{
  "hidden_size": 192,
  "num_attention_heads": 2,
  "schedule": "wsd"
}
Each number is 50 + 10 x the weight over its row's rms, rounded and kept within 0 to 99. Layers, rows and columns count from 0. The size before them is the row's rms in percent of the matrix's.

# layer 5 attention output (transposed), 192x192, rms 0.187, rows 66-95,162-191, columns 32-63
087:77 44 51 61 54 67 41 35 47 58 46 50 46 44 61 48 67 48 57 45 29 49 49 47 51 47 56 42 30 43 44 48
089:47 45 47 44 51 61 45 58 62 32 45 59 39 58 35 53 45 57 39 55 54 43 63 50 49 43 50 48 67 68 74 40
094:51 39 51 48 48 55 44 73 74 41 60 67 44 54 63 38 51 69 52 51 60 50 62 49 47 71 64 47 60 39 61 41
089:45 46 49 36 72 49 40 45 66 58 49 52 48 43 62 72 56 68 43 44 61 44 53 52 46 45 48 47 39 48 42 49
078:59 49 47 46 55 57 49 54 62 57 54 55 39 61 47 51 69 53 67 58 50 50 49 63 75 56 48 55 66 65 49 47
099:54 54 52 52 33 56 45 44 20 43 59 64 49 56 44 63 46 48 48 45 53 40 44 59 48 46 39 50 50 38 48 59
095:59 40 27 52 44 60 60 41 57 63 60 58 54 43 54 52 44 63 39 56 35 46 42 54 48 66 64 30 31 51 53 32
097:61 36 50 46 54 61 61 47 18 28 52 49 49 36 42 65 47 65 66 52 49 37 44 49 52 50 62 53 50 45 43 27
087:55 49 36 43 68 53 59 58 59 41 46 57 42 61 48 49 50 50 53 39 50 52 69 42 47 45 58 46 52 50 45 55
087:35 44 49 55 48 52 53 47 42 58 70 40 51 51 62 50 35 60 42 55 47 46 42 48 52 52 59 47 56 52 54 46
079:56 46 58 57 42 64 37 39 53 34 64 53 67 25 60 61 50 47 63 55 44 42 55 59 51 50 59 48 30 55 64 37
098:38 56 74 60 52 59 60 39 59 40 35 50 33 45 39 56 61 40 48 59 45 57 45 46 43 63 47 47 55 57 55 49
088:45 44 48 38 34 44 51 68 56 36 31 45 48 53 53 44 52 64 56 50 47 66 53 54 46 44 53 61 65 37 54 59
084:51 60 41 43 68 38 56 43 59 46 29 42 59 56 64 37 48 44 34 49 51 63 50 37 47 53 53 61 57 50 69 53
083:42 63 68 57 49 49 55 54 35 38 41 53 48 57 35 54 37 58 56 37 60 71 46 56 44 42 32 42 63 46 30 45
089:41 40 60 50 38 49 48 42 44 48 44 54 41 30 52 42 45 51 46 51 60 50 40 52 40 53 54 36 62 61 44 24
091:44 47 62 46 58 49 34 58 36 60 48 51 50 63 62 62 42 30 43 31 60 54 51 48 48 41 59 54 32 47 47 39
091:48 48 69 45 50 55 45 36 67 38 43 47 53 48 32 36 54 52 55 36 49 69 37 41 43 49 34 37 43 52 50 52
093:25 47 65 43 37 46 43 57 57 38 55 51 56 48 51 46 38 50 60 40 49 62 64 51 40 36 47 57 54 65 49 45
094:39 50 45 42 56 54 42 56 51 47 32 55 29 41 57 38 39 63 49 45 67 42 32 55 21 45 31 50 35 52 41 58
085:31 54 26 49 71 63 61 53 49 62 29 60 48 66 44 28 57 47 48 55 41 55 32 59 58 31 29 25 44 22 56 49
085:46 45 44 48 42 67 73 37 43 47 37 50 46 66 46 55 39 56 59 38 51 55 41 51 58 52 59 52 57 54 59 25
094:48 51 34 41 50 37 40 28 47 41 51 44 49 24 53 43 59 31 39 53 57 51 52 40 39 53 51 66 49 61 40 45
095:48 58 63 60 33 58 49 40 36 58 47 43 53 60 39 52 67 49 42 53 24 43 41 39 58 47 43 46 44 42 43 59
092:75 41 40 53 49 52 26 55 57 43 53 49 46 53 59 57 44 47 42 59 42 60 46 40 51 39 41 61 56 61 61 51
087:55 23 44 44 43 42 41 40 49 58 40 54 65 54 61 43 49 60 36 47 44 60 46 44 50 48 57 44 41 52 50 49
090:55 52 64 48 60 47 58 64 42 30 56 39 50 65 36 63 41 39 55 32 61 52 37 59 34 39 38 49 62 42 70 46
092:44 40 39 56 39 47 51 53 40 65 54 32 52 45 55 59 58 53 52 60 68 59 53 54 51 53 46 41 64 24 35 54
083:38 68 46 34 77 38 71 30 40 29 37 35 65 51 66 39 46 60 61 41 52 55 52 36 58 53 49 60 58 58 54 46
101:49 54 49 40 39 38 47 58 57 43 48 47 63 50 36 54 55 53 60 56 34 56 49 57 64 45 35 68 42 49 49 54
112:31 79 43 47 55 46 49 61 50 61 62 37 45 52 53 43 49 44 60 45 42 52 36 53 48 48 51 66 59 81 52 62
117:68 58 48 36 41 71 64 61 55 57 55 62 62 64 61 55 52 44 46 48 41 51 56 37 49 70 70 40 52 51 45 61
105:45 58 42 48 47 42 47 59 51 47 46 67 55 64 31 53 66 53 37 48 50 45 50 43 31 45 55 36 46 47 52 51
110:61 35 39 40 20 43 50 38 48 55 43 45 37 48 42 44 59 56 58 50 62 59 62 63 60 45 40 40 46 57 41 47
118:63 48 45 59 32 55 48 32 39 51 39 37 46 52 46 41 50 42 64 53 40 68 47 39 59 43 28 65 35 56 62 43
100:49 47 33 59 60 54 45 65 52 54 24 51 66 32 31 49 43 54 40 70 62 53 46 44 59 45 56 46 47 44 44 53
105:57 62 40 32 48 52 64 40 48 45 48 28 47 60 51 70 48 65 54 36 74 67 48 40 60 28 43 55 58 61 51 64
106:46 38 44 67 39 44 51 41 52 38 43 63 45 46 38 67 36 32 44 36 56 51 45 57 38 50 55 43 65 48 55 41
103:39 60 41 41 37 52 60 54 43 56 43 48 55 54 28 23 62 50 53 48 62 53 34 45 52 54 57 41 35 53 37 38
104:46 63 48 67 43 45 60 56 67 45 42 48 51 47 68 36 55 44 46 42 41 58 50 52 55 56 62 56 34 65 44 48
119:31 43 42 45 43 40 63 47 51 52 34 39 51 48 53 38 30 51 38 41 55 41 47 45 43 61 44 63 70 54 31 51
107:44 43 56 46 41 54 13 62 38 50 54 43 52 53 65 59 56 41 49 38 44 41 58 61 55 31 70 54 35 53 65 63
099:48 59 58 57 56 41 58 70 41 37 54 54 40 39 32 53 57 53 30 53 49 39 63 30 45 43 59 66 54 51 61 54
108:48 60 63 38 39 48 42 53 56 54 58 54 46 49 57 56 47 62 46 46 59 42 43 70 58 38 50 49 57 59 51 61
111:53 61 51 40 56 48 67 46 50 66 66 56 37 58 45 36 46 33 43 48 67 44 64 56 64 50 46 64 44 51 44 62
102:78 68 48 50 54 52 59 42 29 50 37 61 52 50 48 38 59 42 61 39 51 54 53 47 29 39 56 56 45 41 56 54
105:48 51 60 29 55 41 49 56 51 38 37 49 57 47 60 52 63 43 44 59 51 50 25 53 33 46 44 46 44 66 55 38
104:40 47 37 47 56 54 68 37 59 43 54 65 49 45 57 57 46 43 43 66 62 50 58 43 61 44 51 41 56 45 70 45
111:44 53 37 49 52 56 59 55 61 54 45 28 43 58 63 55 56 38 56 64 36 36 64 41 55 51 47 38 48 45 50 53
110:43 49 61 56 61 66 37 56 37 46 58 52 46 57 32 66 50 65 56 47 50 55 53 60 59 34 48 74 47 38 58 54
105:38 65 46 51 45 30 56 47 56 44 62 41 55 48 61 51 45 53 45 52 55 38 65 48 54 51 52 62 57 46 50 53
114:36 45 40 69 55 44 53 77 46 62 35 41 44 47 14 44 56 47 32 66 52 55 52 45 32 42 42 41 39 51 57 58
112:51 63 64 80 48 62 52 45 54 52 65 52 35 40 52 42 41 46 48 58 55 45 43 46 50 47 41 53 54 49 58 49
098:52 46 32 35 66 59 47 59 73 44 56 66 50 55 59 63 48 38 52 40 53 55 50 54 35 40 60 59 45 62 74 51
116:45 58 39 41 67 63 41 43 51 44 62 61 63 49 63 47 49 45 37 53 68 39 48 52 54 75 49 42 74 54 43 57
113:60 50 66 40 49 63 36 46 54 66 57 34 53 52 47 52 45 50 49 58 63 60 66 62 43 41 69 53 53 47 56 49
108:31 52 38 24 66 53 51 64 46 56 52 53 42 50 56 49 60 50 45 56 55 37 42 42 50 63 48 39 49 59 54 55
104:65 49 52 56 63 72 50 60 62 38 26 66 56 49 46 61 44 42 69 51 39 42 41 36 54 62 50 50 37 59 46 48
116:40 58 49 60 39 57 54 47 61 59 56 43 46 43 33 47 56 57 48 56 78 42 42 43 53 40 40 24 36 53 52 34
108:58 44 54 42 64 70 46 55 65 45 38 15 57 47 52 52 63 34 61 56 59 47 47 61 38 29 58 45 53 58 47 53
# layer 5 attention value, 96x192, rms 0.147, rows 67-95, columns 32-63
105:55 46 70 51 46 39 32 52 51 50 47 58 34 37 50 54 43 39 62 52 53 47 62 50 58 45 34 52 38 31 43 41
102:60 66 75 61 43 45 38 53 48 61 59 55 53 38 48 36 59 54 50 69 46 30 54 50 48 53 55 59 38 57 47 38
102:39 60 42 30 56 44 55 31 41 41 50 52 51 51 42 71 35 56 49 62 45 36 37 33 57 46 69 72 32 38 52 60
102:53 40 56 41 75 40 53 49 40 46 55 47 46 52 52 42 51 71 40 64 47 50 57 40 52 45 51 56 39 86 59 52
095:32 60 49 55 40 55 37 44 37 40 62 53 46 42 36 49 76 64 52 49 50 41 46 49 45 50 59 44 54 55 35 54
102:59 52 40 58 44 48 53 48 54 57 70 58 60 42 45 36 54 55 44 49 39 38 49 58 48 54 53 49 42 42 47 36
106:40 46 69 50 54 48 59 52 54 47 34 51 47 46 39 39 31 61 55 47 26 58 74 54 43 53 68 66 44 52 52 42
094:57 43 44 53 40 48 52 46 52 41 50 67 54 67 66 41 39 19 47 54 41 45 44 42 42 52 44 38 30 48 62 53
097:50 56 33 48 45 53 58 52 49 59 49 41 27 55 54 44 48 59 41 53 50 54 30 48 60 56 48 41 60 44 57 50
100:42 59 56 50 43 61 57 52 44 47 48 47 57 55 50 39 69 34 35 58 37 51 50 51 50 62 58 47 55 56 71 57
105:52 53 60 40 69 41 40 48 56 57 39 48 48 63 60 49 53 70 42 43 45 47 61 31 53 66 65 72 35 44 52 61
097:48 40 61 60 57 57 40 62 57 52 39 55 45 48 55 48 48 48 51 58 60 46 39 51 62 46 46 48 50 31 43 66
098:47 50 54 56 71 59 45 49 33 42 53 50 48 58 41 61 39 74 51 47 56 49 27 39 64 57 69 55 36 49 24 44
098:54 61 44 37 27 55 55 62 62 49 54 55 46 48 45 49 46 37 49 43 61 54 43 62 50 58 45 36 41 47 38 43
095:31 62 57 54 43 41 50 48 68 29 42 53 50 40 57 57 41 58 52 63 53 42 54 43 66 59 26 54 57 59 48 60
099:49 40 55 51 48 27 47 35 37 39 71 64 35 60 49 44 54 37 34 44 43 39 55 60 57 46 60 56 55 49 61 57
107:46 48 62 42 47 32 47 45 62 41 61 42 45 53 53 51 48 42 32 80 52 77 53 48 50 60 47 55 53 28 27 47
101:35 47 63 62 37 55 48 59 45 45 49 36 45 56 42 62 44 36 44 51 43 54 54 53 53 43 52 52 57 18 51 53
103:56 49 35 47 50 49 36 51 59 54 40 48 41 51 45 55 79 42 56 49 46 45 46 42 50 53 41 50 26 35 46 47
096:38 32 68 48 57 51 55 46 47 50 37 57 40 50 24 48 42 41 49 39 41 52 44 61 55 43 43 45 49 39 45 55
100:31 45 55 62 34 58 56 56 50 40 58 44 49 51 49 62 47 52 69 64 50 31 61 75 57 65 33 49 57 43 50 48
104:57 48 54 41 51 32 58 47 54 43 42 43 53 38 63 60 55 69 49 38 41 29 52 51 50 52 66 33 55 43 50 63
097:45 36 32 36 45 54 68 48 41 55 40 37 53 44 57 26 54 63 40 54 35 52 29 54 39 52 32 45 62 57 49 51
104:28 67 52 43 42 49 45 60 33 52 46 43 68 55 30 47 57 54 58 49 48 49 55 64 44 43 55 54 35 53 38 56
099:35 39 36 38 49 63 56 50 63 28 44 67 54 44 45 49 65 62 34 54 37 50 47 47 61 37 66 65 51 36 47 57
095:35 37 52 54 60 54 43 29 44 34 35 51 43 56 55 42 42 42 46 35 58 43 52 49 48 38 38 46 46 54 45 38
101:52 48 46 61 60 43 49 37 41 39 51 38 52 46 38 44 56 42 42 55 54 57 63 58 38 62 40 53 51 49 54 64
098:55 54 53 41 66 54 56 59 20 43 30 44 45 60 59 33 37 37 54 46 55 52 64 49 41 59 45 35 45 65 50 64
101:47 51 55 52 36 36 49 62 43 46 51 64 44 53 55 50 49 49 54 37 39 33 64 52 36 54 46 55 65 34 50 37
# layer 5 MLP gate, 256x192, rms 0.224, rows 0-3, columns 32-63
100:44 41 28 62 54 41 60 59 45 42 66 45 60 52 55 40 53 34 45 49 49 49 62 41 52 62 61 79 79 44 52 48
101:66 47 52 46 54 45 38 63 46 36 44 60 35 39 51 51 42 66 48 34 52 51 59 42 49 26 46 48 45 37 42 52
106:53 57 67 32 46 41 46 59 43 59 43 49 27 59 40 52 44 56 58 49 65 44 43 59 63 44 60 37 38 31 49 59
097:45 47 46 58 55 31 42 50 53 44 44 66 43 57 38 73 56 49 36 41 47 43 42 34 59 47 42 67 43 47 56 58
# layer 5 MLP up, 256x192, rms 0.232, rows 0-3, columns 32-63
102:40 68 54 44 58 58 42 52 36 65 47 48 40 39 45 64 46 38 54 64 61 48 46 45 53 49 63 64 47 47 51 53
104:45 50 52 55 67 62 48 44 54 51 32 64 24 67 45 48 44 58 36 45 40 54 50 47 55 35 48 42 71 66 39 63
096:66 43 49 58 47 57 53 55 59 47 46 53 40 33 57 40 56 43 52 54 41 35 53 43 33 57 35 51 54 43 55 66
098:34 43 47 42 37 59 37 49 52 54 40 59 49 48 39 59 56 56 50 63 64 35 54 60 46 41 42 51 32 45 55 56
# layer 5 MLP down (transposed), 256x192, rms 0.166, rows 0-2, columns 32-63
100:33 54 36 44 71 41 59 51 45 45 35 35 51 50 32 61 54 51 59 47 47 32 58 58 47 54 49 62 62 27 42 54
104:48 25 39 44 59 47 30 51 60 39 57 43 45 61 51 50 50 66 45 55 68 59 51 37 48 46 60 57 52 60 55 41
101:48 50 61 65 61 46 68 47 60 70 40 45 29 45 47 58 34 55 52 49 38 47 48 52 57 42 62 50 35 60 59 29